Weights of a small transformer language model: vocabulary 1801, 3847 steps.
Each number is 128 + 24 x the weight over its row's rms, rounded and kept within 0 to 255. Layers, rows and columns count from 0. Numbers have three digits each. The size before them is the row's rms in percent of the matrix's.

# down: layer 3 MLP down (transposed), 1024x256, rms 0.0202, rows 694-873, columns 224-255
# up: layer 3 MLP up, 1024x256, rms 0.0827, rows 695-874, columns 224-255
down694 109:078123124129117185128147147127119103074176157128102115135103149141128083119093134101158118161104
up695 101:158099131131105196107146137166133107106101160157131093141087132144161151132074162176140107123164
down695 100:117097131101108113114132112169119137177098119130107112081141167107112126122145101081099187119132
up696 095:164088115109161096104133122149131124135154110128143101124152133127099093127089109122131129141119
down696 105:109139130132129120143112095095119116121127125161112155106126157129091106122103143135154157105131
up697 094:150076106157114127107145070115119150123102126118131120105111154129122170136145126110108193181155
down697 103:138125124173128108123138120121137107147071135131148123122155147157166138152145117112166127136140
up698 103:169111083135134135096158151097137134114084101102114162126162089157103129100110135118085121141143
down698 100:111144156150109120115110113149107115131109119147164093171115156128177112109139129101187137102092
up699 099:129141125128146125136128112132119145120092131187169140139126171125131133138124118153139088102136
down699 100:138133087139107115092083144152129121132123135111134150173145112085167140178137126093137140142153
up700 088:093121083161138109117149144112155105104146145135113132096116122086103164086139113098062142141150
down700 092:171149113088099117145135141118101164146113117125151186117107092119129100166113082134140138161117
up701 098:130163152123099172104152128128144104157134114096132112158139163153141161141177119135119132112143
down701 101:165117131155105147119096133105140177140099075170100128168163145119092121113106145142149149119091
up702 103:130115161148116105131120094153127089114069133134160091057135162123103092105159127096140153114135
down702 097:105138132134102144158109112076136139146153102125127124141134126093117120133080142127111092129137
up703 103:114089108156128097108167129148141111132117109139143124128164152107109146154157120134150142108135
down703 103:149147171170138139128073153091116155139135151109109113098091108105120141114136108141118120145137
up704 102:136099121140162164085116137119095141129163138134122117121158107109105136115154124119119178101119
down704 104:119137134115157124143175070119172152086132125126112124152150179145131136085153126150132115145113
up705 092:086086116082146160121140118138153124125139136134110176171167127106106135112125147119143124133111
down705 096:146092119143090129157138127134122113115118097112127125081109155140145150182118158154063129104156
up706 102:160108127095086119198172102147126153139131165136086115113161181118143107120121154153117124131112
down706 102:114164132136108137113092123110147110094111109170140138159123104135121144117122139146106157109091
up707 099:108161104159160130108145126117114097118122167108123116118176168144077140153125104125109132145117
down707 101:124122166102153096126123114092093124138135133085143107159103122104109105150123159147147114084135
up708 098:089151105129149149100169116097145141146119086133097106171150099147128093159168112127141128122117
down708 096:153134125103130137141100126123100155115109165108150122145143098145090110126118125107090110107126
up709 099:137098136098114108170137101085108152124157113148129102150126110163144114122129113127098149134118
down709 090:142088131183192152074119138104104131115134125091128052138140132127150128163149107132136107173152
up710 092:121140130061162119116128058089117145166174140142117156156141114156095122107095113112099119068124
down710 097:115127091172102156132096175176123113119141109115137123128109148138172093150133104112126102171124
up711 091:074124135108176135177135114151108115114126136124138121096153162159109143111119128140094176146159
down711 096:138153146162117121134119154120121119175186137096104128088101150100120117143115155091111114148110
up712 099:153103110137191131109154123118120107121125087100066145134137137106136130131122168131088165095115
down712 100:146157093144105132100131106085147122158089153106156136119153111130100118107114132118114083140163
up713 108:174114138103123131120163155118107108124142115132124136178110161119157106136143092122125151106159
down713 106:173143113110140135093143125133147149106120112117123129131160126086115131123134122080156152107124
up714 095:144120100148133151126112117099139125125134091078128109156106105123148131096151186117136109145106
down714 099:113117113120094127142133150114085094140120141133109133137124150138108084095079079110124145128170
up715 103:124118115136090161105107134171118115090136108095098148164137130145128108161152129157123108121147
down715 095:158138130098102152151171124163128131138100095116125129098104139131155097124152063103108175119122
up716 094:180144106160120141151145170113121111143134135137125086104137111085107186142161132134160134144146
down716 094:136149141098092092107119127152110109151134124106112151121100142117155092096145163124173118089121
up717 092:128109162136132127166102126096159106202142146107148125125146129115176142151134154118165109151131
down717 097:136144110151132128160165129114115124095126110139112089085129124107133128105116091151117123073075
up718 100:099113132150092154111144117157142136072117146147116105139148136116131152153124143090141148150070
down718 096:178174125126143076135099116125096089115165139119121125130140128120177176147116133093126120114151
up719 099:127126104104130135120081136113150085119146155119125145114151155143116145147100132065148235172162
down719 100:107108161100146104144143092111110115088109124132114118160170142123119138093124079170141125123152
up720 095:117119115148145130151146148130131149142109160152141132113149118125110105136142179140163133099126
down720 098:173136104059124118116122118137163145123129100079148092085107132141178118092120100173109077128087
up721 101:139100110109144098123112174100133153099115144148116155115093124138135122128149163149136111128132
down721 093:109135127151145156171115078126140136138137149118150112120146136155140105131112097168165120125121
up722 096:100140143137122108123091141092153115123137114119148137121155087127141134120121125151151122158143
down722 098:192181119113122155137115135124100108109149127123144114157114158141095127123147121096149124161134
up723 102:068152141136114113114150173156147112145127071099131102129145135129134101150158088129148110077127
down723 100:138134072134145124112173132077160117149120139152093144124083110153098127118112133135136162136097
up724 100:156112143144149105134142145117116152107089109126127095135147107137173159139172123141101180170167
down724 103:117162154109115157123086122112100072165130117143175166113097150125083134127113126121077127080149
up725 101:142127143096152105152137134149109169156131132104139100102124163132112132179127102172130134117158
down725 099:143119147082105146103134114138095128106086121162133128132139160105140121103113141132069108174097
up726 096:113110134173113102134128095089109107126103141108135148142117171127141142160113133131150150120139
down726 101:126151128144174134112110118120178090140135083107092139104135158127128122147080099098137084183077
up727 094:149125153103146142135147111091102108096138061136129086176140119147114099126148117135104149098183
down727 096:126126147144074089163161133161168150186109178119114134110132114161093160140117146122109129113154
up728 106:079065143094145098140138171166152116120148113151128123117152146170098118131164168101131089118102
down728 094:130122088121130132085116104183121116103130111148129136143162114111140127132103122143134133126124
up729 104:156138092139075112166157133122076115138119128172097170189086128137086142119136089122118153139130
down729 100:161102111129158122104134137098136132116138093105118118133139116143152094119141116156117094144128
up730 099:094206121129132078145113123118148117100182137120087110162122085108145119129114124153140138137127
down730 093:078125151127115122121113140095140149158111165112176139146135144161106149136117149125100146107140
up731 103:146151145160113134130161147136136118107148152151109102106110118131116076074121142138145097090129
down731 100:135110114149112134129130100155116140146105106100123101143113123143146149153111119138118185122096
up732 106:126153113125110152175100101108125102138167132110139103129100137131109147103113110136121157143093
down732 101:102105102126166132148153143138109141159128160127119070130106108141121134103151165179122125072162
up733 104:192101119125106163133148146121117146136083131136136154127124142156089119149122138156118115152101
down733 110:130127156164105143153109115121133134122210149133138121152139138125186148109151107094120132115116
up734 095:112121133107104128160144068167092142157095062127161122098112154114118121125119162116099100159155
down734 093:118142157138147110122101136124122140153084120133115121169182070124148181111178097133114081118150
up735 092:095114168129134144120114079131093118123165164108146163095167094148154139089153103122157164181113
down735 097:141102129115149134118154122143137127121080145091124138096104118139168176169144162129109117118118
up736 095:073106118157101128137121117121121156101145129116143170103111092122086134096149119113138177123150
down736 095:176153104148123091134108106123092146148111106117141116116120128179149127130129150153150119107176
up737 095:120185107116150118109145125143165140142079119103115137110138164145116130119090091112123126138119
down737 090:106075106148150136124070167133079123182129099134096109149111140100124111157144169157124125150152
up738 106:089136133186116112162148141159154159158139125138168181144095132155134107112133143150128100129133
down738 098:160129142092107157095097107126114100131136113137141155138143088115137169117135102126171149104135
up739 096:144110162105102106098156109147116109118141190128120146139133142135168127116132136135120121123114
down739 098:117159128127138134144079186116151108148158113133098162114111121106086133131112141096140112118119
up740 093:135086134137124126111158089148110091130090135114102125093150123125133136133150094148154094120132
down740 096:122104112137172133171053134102098151173165121122141104161112126151106136124160141185066161135131
up741 101:121142135123147150099146155115099093154116117109145128143142076120147157100150122134134160075052
down741 098:170143147117137162168179152142094116117129133133118140128116129164109118156127149152115091115120
up742 093:130129092091140100093130134144126124121135094106132127142114128112120086113142192124158162153114
down742 091:177146101160102149138114128097160102144155145147132118129129114121104122153131120090127161111132
up743 098:161153127155127118161122095105128150116114106116088138154099123130130105157142123132175159129087
down743 100:118094152097135129119123088136139086126137115176157118122147129095162169100145139154113134131185
up744 106:142135176131132142070143118117106151121118136084097127130125146113120096125148139172160133142136
down744 098:118163104144085128126096154144131088144115116150117175101152125108093115121173088095135131111130
up745 099:097135153133130119111133126136121079115133131110121149170084117099133173174116121111126116139128
down745 095:121126117159118128147104117121146125135146097144151146167155144137120121098160134114125149162131
up746 085:105123157119112144139126091118145098112147148116144133082111166120097112132149133188071138128104
down746 102:127155145102117128096141138112133126177122115114135130152120132096175119086123166117134132125146
up747 099:081159130124143089079084118148087116123120139161115145103161126147143144094120100120107169117122
down747 099:131169166117139152118160150124127114099105101120150105137122143126147101135151141115082119141100
up748 097:154145156079112122103141165106145128177136155115135072201130135138124153147138111139123085114103
down748 096:142118107112153132158121134167135128147114152150165107136152103084143127147141125113146128097172
up749 100:123131187112124115147155121115143147105087137111133125145163124106137137153144162121135129148098
down749 094:119136098130140117097102102130122113140096092099138115106097125142116094144147120111112192108153
up750 092:141156122070109143072161125120087133141147148112126128130153119152114125112117173096125196140115
down750 092:125144101130133070165089136116156149157140109147127125084155128138126131155129129072104130096141
up751 100:120123117129108169143191093110152185117119093137130121111107155130130110135124149158107149095109
down751 098:103119107133117098148121146095127139077133129132148133075129128149075121114164106120141122120112
up752 104:140138162108122118086147127129129162154113157133097135138132073158128156105134094180163085139133
down752 095:130119089101145146138146103085138131144124122124111158141102160131121133134102129089124136121159
up753 094:104140124117148108150162100135109157122136168116098132153140113084155133143112183145141164165153
down753 096:129128137147061140123137130145108090110159136146152133114131147180107165168154118134101106150118
up754 104:094101131177112104069114114098165138159104131151124099158163161131084132117175132147155141150119
down754 100:133126108113112156122160160096108142138134131115148140108081109170106124153131135164103156111117
up755 098:138149141102118129141108131100134073185128103146175156076117155089116173119118151154157122143072
down755 099:138167147127088130137130149139140116107142091164125118123110132161114125101173162137137129118164
up756 101:115134128134095108144102077155105124149157159121151147127138133107110103092125134159091152156111
down756 097:140131119131177126117124107096173099112143117126083125176118160129158118146121096111128140130142
up757 101:184118129110145150097126123140114088115116133115129160137098103167140157126116107152107147173151
down757 100:122137158149153127128148120110079136179121091150117136185141109127143151095100098124135115130138
up758 095:149152171084116119138101104133113136089121127124110109109174148159173147134133138119105155159131
down758 092:099110081131125117144146131096147173139104136124106125140109115115149119121129151131114139139136
up759 103:145132150185164127135124137092133127137058111162136097095152123121106119156168140114160156142147
down759 101:101104148145093110150128145088148118130180106119163180108112129134165100117109124139108082110090
up760 095:093086168132105124146114125114105177137172146128121099085108145114079129112166148115096143135132
down760 098:115141151134109097142099124123091141104103119114134072166125096108099145163154143136137146122134
up761 105:127158116124079145110183119118108133120129113134085183121117125103116117122159081103143139109160
down761 099:110106110126138171144134168129073149119115128137162124132168068149126138088113132166181097117140
up762 099:113194110101134117155150139127127115123116145167184142100134055117132143108140127157118145103116
down762 105:152100092161146173115090132143135162155102142109125132152121092112126156127111138134139165099172
up763 100:092195164114154137078141132142133125183136110137142142141111123109116095139139165128123126137130
down763 106:137114172138143099140098108137142134126131172108099144132118138114137138135115116121146138123121
up764 105:145142121111120121156156094151117138125151141125132113135179111137113090111113127142124154139110
down764 103:089140099140172138139115083101146170152124134096102101116139176153133100163130102148151136137108
up765 100:130170123107127113122133088133116147131128123097164140135136144125125123150125118114152137152130
down765 103:107120129143127130141133118079148114170147147118155096172138143101129109146139102165065134055114
up766 099:130097130160146121164154151106144075122121113181117187123156145115139120151129109111128135130141
down766 097:160083100102125131139119102100108126090146130100174151157131145137094133118090125130132144140075
up767 094:163105116114148101141164119101120156144111149104112122156119082104118123095136108118140095121167
down767 096:108120140134117128109117145154163097151149135129130121115147124167144117155102134079120128124109
up768 087:137109172165136096150146108142135176143139129120094145109143111083142146123112123152144124103122
down768 094:158095110084164134165098090142166091109134118114139125132117139153094096144164128161107133135102
up769 101:139137116126133128141125088107146128112134131154125124104111164126137079130125138111123129097132
down769 100:127137142140125137140060124150167093152150089123113154132115085146114154103142111075136145164143
up770 095:163101123162116149144133149118102145177159080156113151139153140126105118144120132122099112135119
down770 101:138159092127106135109109100148129100091115119127100124141158154123116138134152164108179121116125
up771 097:182170126101131163094147126110147166112119121155104160082128130140134098131178096142129115170130
down771 103:102139074120135116140082113145138144108139133127122154127123152175143116175115131128118116083090
up772 101:143106124149145149096101116108127116102144144165124187123144149160141123139145166156143086126094
down772 106:132126120154110157095154112174124128142172136121139121161109104140153176091131109143100128093161
up773 108:143134137119181124096117137146146113125175139150124131170114149122151116101108108114120120115081
down773 103:140126107116105142106140137122106168096129112167140139138127113099093143147129129111171117099128
up774 103:143147129131145139118131123084144134130104138147146110114128157130097160085120136138145124155176
down774 099:076087146101142125111141121110165087107122139160131133132126152103139113132169147130110125145147
up775 096:153124107113129142163143142123127082132141124184138146109110123160138143136165113159100133111128
down775 097:120160116114174153087119150133133154131135128094087139112167113091133169091122119122158157173118
up776 100:138102162113161167115121159159102151110133136099102181114122121122157137146147100131128136140122
down776 091:127158132119113121122114057119110102119099171127108091128123143080103104125111160172104138132102
up777 098:117088102144178143121084115193164119133113115116109154129127149144118151155101152149124135104160
down777 102:133150128123101133164164156123100140064126141116124124143143109134136136107130107111175169134107
up778 096:141157147097127107121113172113106133131126156155140137160125098140184169104151130131144176138097
down778 101:114126107132113156145109099136144121096138114095103170108100145144157109097105137092139107073098
up779 103:130153140132143166113101106146174147132101105142140143123138164153118153132140111161119134122132
down779 097:130150122109124158134120161140118121095149143135111121115153122117177114144155158148141112147119
up780 101:166134129109128104111162117096151179111152119113138134130155143090136141167124127139133083154141
down780 101:123120140186075112083113143147110140112116070102156110132121123166129084109116147104098112163162
up781 098:075113155131113070136177111137097159129124121137126149188137131135140109172087139127162145157100
down781 097:135176151107121148093146175135144107193127111135104145116094128163163114122151124129123134151138
up782 103:146153101127127127112123122174115087111141111130155165095111157124112126122113158093140149112133
down782 104:130153144134161122158111129113112123178144099138120146140128138102149139136119118120147097140141
up783 101:115148096130124131096165128128129155131101110127125123124167142130079143107149132162120137079106
down783 101:117149155127131145081140134101159117112142099151122091145108109120153123135090150095128116173103
up784 101:156151174142152186134108116104106128124134149128149139149143174117164181119130128149141121144098
down784 101:081114130097137095128112159174115131114160144177114104083091121144108129137156131127118140169168
up785 103:163127115147105089103132090152136129124179140081139137146136094098123173061157118104127145112096
down785 095:143164142136125144188120140129082119076121121136135126129122129101096122159126134108130146156139
up786 098:123180141101127125145115113140074114151119135149129117143174104136165129114145135119102126142069
down786 106:156090151132150128113123171135143179130161144139141097159129146111099127155126140124112124130118
up787 103:128158173161133112118148130144113102135078099125135144100133147138147115119152098148136120122112
down787 096:145098101086165146121162113103138150145174095149121103095145134156131137142124121066114151092153
up788 094:170105123095161093130131112129139110144123123147154111128132123103132064090149136080102084106146
down788 097:115163142149120172099173137117121109151152137117130138105123129173176137180104129172114154139153
up789 097:153073127128140163148109134125117095137153126117124158088158138127127115137133112096107145112073
down789 099:123135113115124159138138122123164126129134121104117116168136117119112153131113099152120105109121
up790 104:129164132154148131100141139115144149101094155121127145124136121118099082072106138117126144143114
down790 104:133139168089119116141106135165108112173163115136111120090123092104088130129088119119115145126164
up791 098:094149116137089150124126137088163149130090132153140160128121126102121135106155100154139124155121
down791 092:138123115071122120126137154191168101142105128149154096142122132133089143158142128113155158123085
up792 102:130118154085124170147147176152139094141114144139101081139107126110135162155088120141137164195153
down792 101:090138138148119102132096095112128095154133110101142140120118125116130120131076105136142126107142
up793 091:138123162102088133156114138103099133108126121150120152124131128102115152142166116161120101151126
down793 104:073092113142152147125122178122122102153131137135108088144120123132127137143129138168156129102117
up794 099:137135092098141132150121155112135113113121127143143114145156109081092137115132113126147119173130
down794 096:171096098162128141112160126147129160142156150148110162093105136120141120167160097135101110108143
up795 102:133087121113122111113145139132075158126118111163123093136116131112134149095113139109127106101091
down795 100:085149144103143156130133135150165141132090100158178142095151097108130115141123129126135097125121
up796 103:098137102135120137119190093161157122155166098143171109110172141089165114117167118148107185140130
down796 105:131128133089140139101134110137149137168136129137089135116127139191118137140161161132128142128123
up797 101:136112124127157127089149133069125154137140129119133138145119154123162118132168174124154133128131
down797 095:121110130136117135117100132156132156124109107142138143169140139123089152143143154134083127154121
up798 095:133147118176072123150170137113191161114134117149074146135165131117095161112117178113123117160073
down798 103:132095119136128092167099120133142164132099188148123133159105165146127128153107131140156145163127
up799 094:124104129144123160128153137127157104087130129115106111088168107126148130109102116139118078128061
down799 096:135126118119131101124137169127083155153097157131132121148079155121098110150118141135140127103156
up800 106:125127107093119148087120109159099139153131132130109097147147144157157102130134125133124121143137
down800 094:090090127152129156137068146135119112113152127138135141128126149152154081106105107154132106111084
up801 095:156130128101095174140107130160170207094075103074085134153129123146140172104129118124097146149140
down801 103:112140149148177095134136109134104131129126131129103140127116093148132156122111096148134127121132
up802 100:112145135112144127139162142105145101136064137154141148152114138123111139102078162080115115124107
down802 103:123090143095104127107101139177129170145132105089163124118109117133133158130113099148147113117150
up803 097:088092172168094102110125133139134172151142099151105157146090129115126111140140121112100113129172
down803 100:126095140115114147121079161128130142131131132144137101130146106126184095150117136136149108101104
up804 102:092142137145112103114133136165099117157149119122119141159117131091154120124146118107093071155117
down804 105:160176137091178105134131142104093124132135080102162115147119155094119115113119123116123128156156
up805 099:139165136132162172112132107133149115114069083077146146156139151141105129123130118122106100130108
down805 100:174128136130117104118104127143150120151123105156137097114138115113155121108148154132166163093121
up806 100:138123084156095106098110162141118122102150139130139091121084156098132108113147162135145142135162
down806 097:101108114163109126162118075087166175145163128144091163129086102156173121119117131165136146166167
up807 094:155143145122144175151124115122129100056149133127089172086155144149132127114114136124118130142108
down807 099:117109111074131150146176121153138108141148140090121087108070137150093136142142139118149073131118
up808 102:116134137116104152086122104144135089107145096089126148118083153135115171150131093097138120136098
down808 093:117133102135143109135116075119161158113134126132104107139128104129120135136146145146129145109134
up809 099:145173101090115177127151142154108127100130144092090098116133168173120101138107121144079147124133
down809 100:110153157132115152166022154094120126136155111130125108123109150104115127109120115134099153104155
up810 099:110092137084086167118179108105140118118141147129082129121112085084144150081151126146162163145121
down810 099:157129098131134188162092148166145121144136112136131148099108115127142137156131101178092097139116
up811 095:086147144100110093123083119140130139139130095157167105124146162155142145079115124139169096149090
down811 102:149128129174138140111173111108126143136074146125144149144132123125173094172155130117099131109150
up812 102:129126109138136120110146113107087130143138165184143192161111100140107087100105135185154161111148
down812 104:144131113164123139161151170122163109116115140170111159118121116137142144139136138136127117139148
up813 104:151128159131134089118135119149139160123135144138143131134129150111105156156139117162123105087129
down813 096:100084131147137157130087108148127113170124082163156103151140114142160096142143131113138145134101
up814 099:135103088160113144156137124103140124149142157157127117146137111108111129135137117129159148098137
down814 097:179157092113145112126122110182099152109119164106102130177136151094125117146136100086154126124160
up815 108:115088127133119175123121161131108135104119160108129101161129111138126126136152129126117108121120
down815 101:174140108107172155081124143083141108109133126148141129150143112077134135129124121133149105121119
up816 109:157185096131114167137177130131132092137186099113167133126132136112113127140115086147127120146114
down816 106:174155092102129091127131099114119134112137134105146192110136144137157091175102114154154126146133
up817 098:161152164081113135148128073154096086134073116093117162164155170106132114097186181103093128107156
down817 094:126161082165163158107091155097137145108100100131119140108112083143083171137139097167106143105112
up818 096:126106104157110128114156147142170099137154157091137131129138124135118167108114111137139135170115
down818 095:091141150138138138127166125153095128118100103173128164138104135134153108153145143135113128124091
up819 098:137095112118131109087142120124168157151109162124110157132151149146129131111155117178125127111123
down819 100:120145144106092124161121105108110114142154157085119128077138074130118155144120098105138134131108
up820 106:104139121153147143141127113102151166140149125063151158158099143118126125124134099169125106101122
down820 110:096133128106084069171169130136157137128119147146130128125118103132117106139110138151159160113172
up821 102:118141137145137141156170148153144097132117096118137154115112186108075119115134125153140123094158
down821 101:138107117096127083132123104136163126128115111162139134138122123145133078127174102125137117139088
up822 099:155123114125087099135111114064133071103097102069126144097165111137162107085133106145183154157096
down822 097:115122111141089107097116145120102145110157122170147114160131155143137115129154102076140180111160
up823 100:170131106130128087120101138131095180079099126158118154129120162124124129135133102085100098141131
down823 101:119131117119138147144154161126150076160102114142133150139139114145102137132145102145108132101125
up824 098:133121140101089127143118108130129097102137125110129121100135150118154140113109107142102171148122
down824 106:159148097157130117136102130142142122139092132126129090124113125124149175172131146157130122156112
up825 096:110128118131147120135136123102111130111100141155112172124170105118106103134095094148155146115107
down825 098:125134122164094118129126103107157124137159136113163096136149124119174133132132087110144128126166
up826 094:131159161155098155109085162134105117112127119154083127161149158120115138136137124159120122143133
down826 096:136170126134140117146106129123152105146121089121161159136074096097139126149150105113119130133168
up827 094:106105144176140093121141114139116087096145129095153114130126117140160124156135104128155106143115
down827 094:139108126081189143094094146137180132157105173143136157165124110129123085129151128104129130107091
up828 104:167102145121130103104118082137141130169136108149155109121152126130154143111172127145112137135157
down828 095:108107075129132116129128156143077140126108144116124142141113137131118167136123126127095130131088
up829 097:097123130127124107174145171143133086109118108117123138086165137134099139178191120096118136145117
down829 102:134115106119169124143173125159108172146115140103146097149061076140157152106120125184109130139116
up830 101:133151152118109106129147119103115134121110116124168160129164125137148107126132154126121155166154
down830 100:141130118144155100084126086097151142122139150120120122151105145126141091165136114121112092109124
up831 101:154157120171131090175125158138141082121116089137179184118122132097108139112125083154116147143119
down831 098:105123122101122171107131118111150120160134178094104098194124148157138151099148131097112132120114
up832 095:163119127134124155123100141080081113173130098110124148126135097098122108089073119140130119148107
down832 098:079153140120129123149095130150143099115088145133161123123109131155123090139148117092168118135123
up833 101:144146115103098157120123125147109115110147127127125121122193157107133154123094093144167092155141
down833 096:147105140161173122150150130109132122118111129159092098136101147116107141131127122127131173116149
up834 092:133164134106131123177130131138139100119130100164131168155135161160145091169121139170128089140135
down834 092:128105144141099130082136119106120104127118169150071092127115100091120131138188150078139169117107
up835 096:162140080131145096116127123115143134122156146165134148153154123123105128106115171125140159141108
down835 097:122122143128125153097136105127180142104123097121151151047113096124088122122111145139138084126131
up836 096:157094080171106128111120157147118178132119122116135099115133119153142153111113158125095093129119
down836 101:162110137151126137153110114116092178115166110113156166147148130159117093076116115153158160117165
up837 098:143121119150093134114149114099090114095129110102146123125146136096137133107143111081155135145118
down837 101:144122147101151118133127143123121130140138182084153101116115115117175128142124129145097116127112
up838 101:117139154139159137119166127128109160094111130110150139092153118131144092100130115139122120172151
down838 102:136134141146101099104140098129167146136137175127158168083145113085138136078137099124104133128108
up839 103:133105093130127137095118090107123093130123131146134120113138121114119200077137140148135182147073
down839 101:162115086116164137143178140121146122112130132138132176112134163145144112120117092129148140159137
up840 100:130115143112128127123129142137142159132098142121129139130165092110165127144182111183101163089127
down840 101:121159155120140141153118110123150122113122133152127132141152125153188128152085096116135103140079
up841 101:143100170101096111156131105135148100145136104113134127128143168138144159150095120144128147085118
down841 102:091121158106159110145138152135125119114080154129119109138112145107129100132117075117101105159102
up842 098:142141135138115102113136134151137146174089096172115139116132143139131124130132154121133153083146
down842 101:106146103103094127131145166105089104144127163092130141110151118148119134141086109152146100122096
up843 106:176136130149156135132133127129132128109109119127137138085139162145154131094141153109111115147092
down843 106:146116117135115120138113121135134101119113162153118128125083137105118103102131120128126093118109
up844 101:104127151149127149128108086127136097112127133169143110117097127090158134082134112120124109128141
down844 101:161129125114092121099105153112150172138101140118156087131141138148098103115112148153105119128095
up845 097:126101128110164140092168143161133103096130162140128086128146132147129106140114097122140133076135
down845 090:146148109089153150139088130096115112122165133177094157094148159143140093137119150156122136113121
up846 100:197120134122138147109101134129134155110118121147114116132114095143094111092095151117065099121110
down846 094:093108064142125098123151102179151118137111128120127133121134109150135135140145135132173133116126
up847 099:121151111163118075099140151120086111157108159117131150122112131118133180110146088097114126130151
down847 092:136137124114164171156168103096113137093143137177139121141122131114093089152155121145168114129086
up848 098:135134114119129138100120147140115117160149117180137145118157099135142172127129153057119126130111
down848 097:160143157076141131121171129073156148160120139087134111113154082149107123114119136148136097127146
up849 102:167140168127149131127126121093149134117108143082076104103104097091118179079112127111155122075143
down849 106:124085136175100133143110133101146132119133146108113142136114086153160106127133092095147122116111
up850 103:117112113173115082146121160164106155148089141129158101133127173131104152112136100128119084105133
down850 097:135130172124142144105104113122166134147121119099154160156141115116133135086113124098132131135124
up851 096:121155120186129099112080123146116140140121135156132130109156124080090115111135152146091090108131
down851 103:125097141128110148127142127082164161122131111139145153101128137166133110086119105130132140139142
up852 103:145161130109151137151127119074140136153130107104172143171137114122113157119109121111123122108090
down852 093:113105163126106135115128111137103089119102157141110160125153114164130116096136119101131120122120
up853 095:111122106142130090153155139124098103120107132127160092164134123124109112123145130117105129153096
down853 094:120104108108065160117063097136091152109148120134107153103152121122118124110103115131112140110150
up854 105:158061118105128131081133111173079161143100064108088139130127132117104106117130126166108163111126
down854 094:132148120109095152116163115121184120136119136120089160090148109159122137135124109092128139155160
up855 099:143118177105119145116127132163118112103141133114106100110149113131155110089080099126135089134153
down855 105:155099126156129102150105143106088163150166159117113119143121145163141129158132140169100144096147
up856 103:122110076129118132140173103136146158110119114112101149162143137125140173171125137107191134130075
down856 090:108125107111096111157110099114129149155148117100107110135144113130159136130106155138111132113173
up857 138:166135121132090111169123109129158124128089127158149129129102140126064138090131151168126131124125
down857 120:161135126098154147117112133120133115123109149119102099094134164127109117136070155115103095167143
up858 100:117152057152136124176141136094169126110197122148126140140144141123132145100107154123112175147114
down858 106:122117144152132114108168120141126158117109150103181170118119149104114114152101122143124121114104
up859 097:118151150134146174108180143127132147146105116135126158127114141139131095089156133145140078125162
down859 098:143135127152080075135112113124115124116141159141119144139165172151151131149108119119122169130079
up860 103:127136132133128105112113159141192107119154122145099147119099108058125071148185111132142157126162
down860 103:182132136141156121114162105110133155129117128095133147130120133124120140074117113110135137117105
up861 100:134138152126147121105126142138170143115159142137085114129144107106154142123121121127122142113114
down861 096:165146140128146105116142121118076115113175141148069142110116127162096161118146105105119170106143
up862 103:131145120127148125155132099140139160091161131146165123133116160155123114113130117116106107142094
down862 104:125103140097144157141142136074108122166130115125102139107111125159130125135136132176091138143089
up863 095:093121111141109092130139141101131130112126143195128110095125120064168130123133088101122146141166
down863 105:138084154138115168116125098114092121106151110092063144144135149168108118143123121181111085128113
up864 103:117118127116134084143158122130111134173116127123128128127152110108152062114117104122075150105145
down864 100:139098138136078093150139128118066159115160127121191087101141162119147170110104120141138094132122
up865 096:153114134102171105112193149141099137095120135100112119113114146094140126099163155109137102154135
down865 099:131146142149078164133092131090147112147133146119098120135144183168099156150111116153072160120136
up866 092:122104112114120117118133109139110148118095088105136182106129147107139143109125189117111122137133
down866 098:157139147128119099119124108089147132108107131089116098139141123149106124133195104114123118150153
up867 100:128187105115149136126147114132110133132139127112165097154137146100093114125106115116140099121129
down867 099:107135100092123135143139118133120111113122103130162188123120133138126116149109146102152122155121
up868 096:126156152093143158124145139122160121133089150120123153090128144157107125138115089135132161115146
down868 095:124099100150107121131116117141121150154215171102150148187131146116123128107165148148158121143107
up869 102:170101155097127122135140155079125103132122125119066110117130137118169133154145140118133198145118
down869 097:160114108130131156092106114152095098094143121122130132142102155138146151116116115077122180114163
up870 085:142161120121131118092145159108135171157139091111116089129151131124128109114113158079135140130123
down870 091:152108117119103115136146109101120096158094112117112094121140133181125131137142128104141109119125
up871 104:140147145119195174134119113147126172097123114143101117114130147091149139134133146100096138182114
down871 103:151101124112092106153128128114137132143117111126135130099123110141134129120107155135108123110131
up872 105:154116122129112132133132162090190070124115148145144116121155134119106138155081104123121127140119
down872 099:169103109119142113128072105135125148172143143149113199127095110109095166151152153087105116138107
up873 097:120132116175144098145102134080115115157131135122130152134154099106143124135106122106099119143109
down873 103:129128104120129135159160139136120134144134093123103137110147160146122096119142161120102129131170
up874 099:137145148178094119119124154137083178082116066104136148142124131157112121104156161177160126141128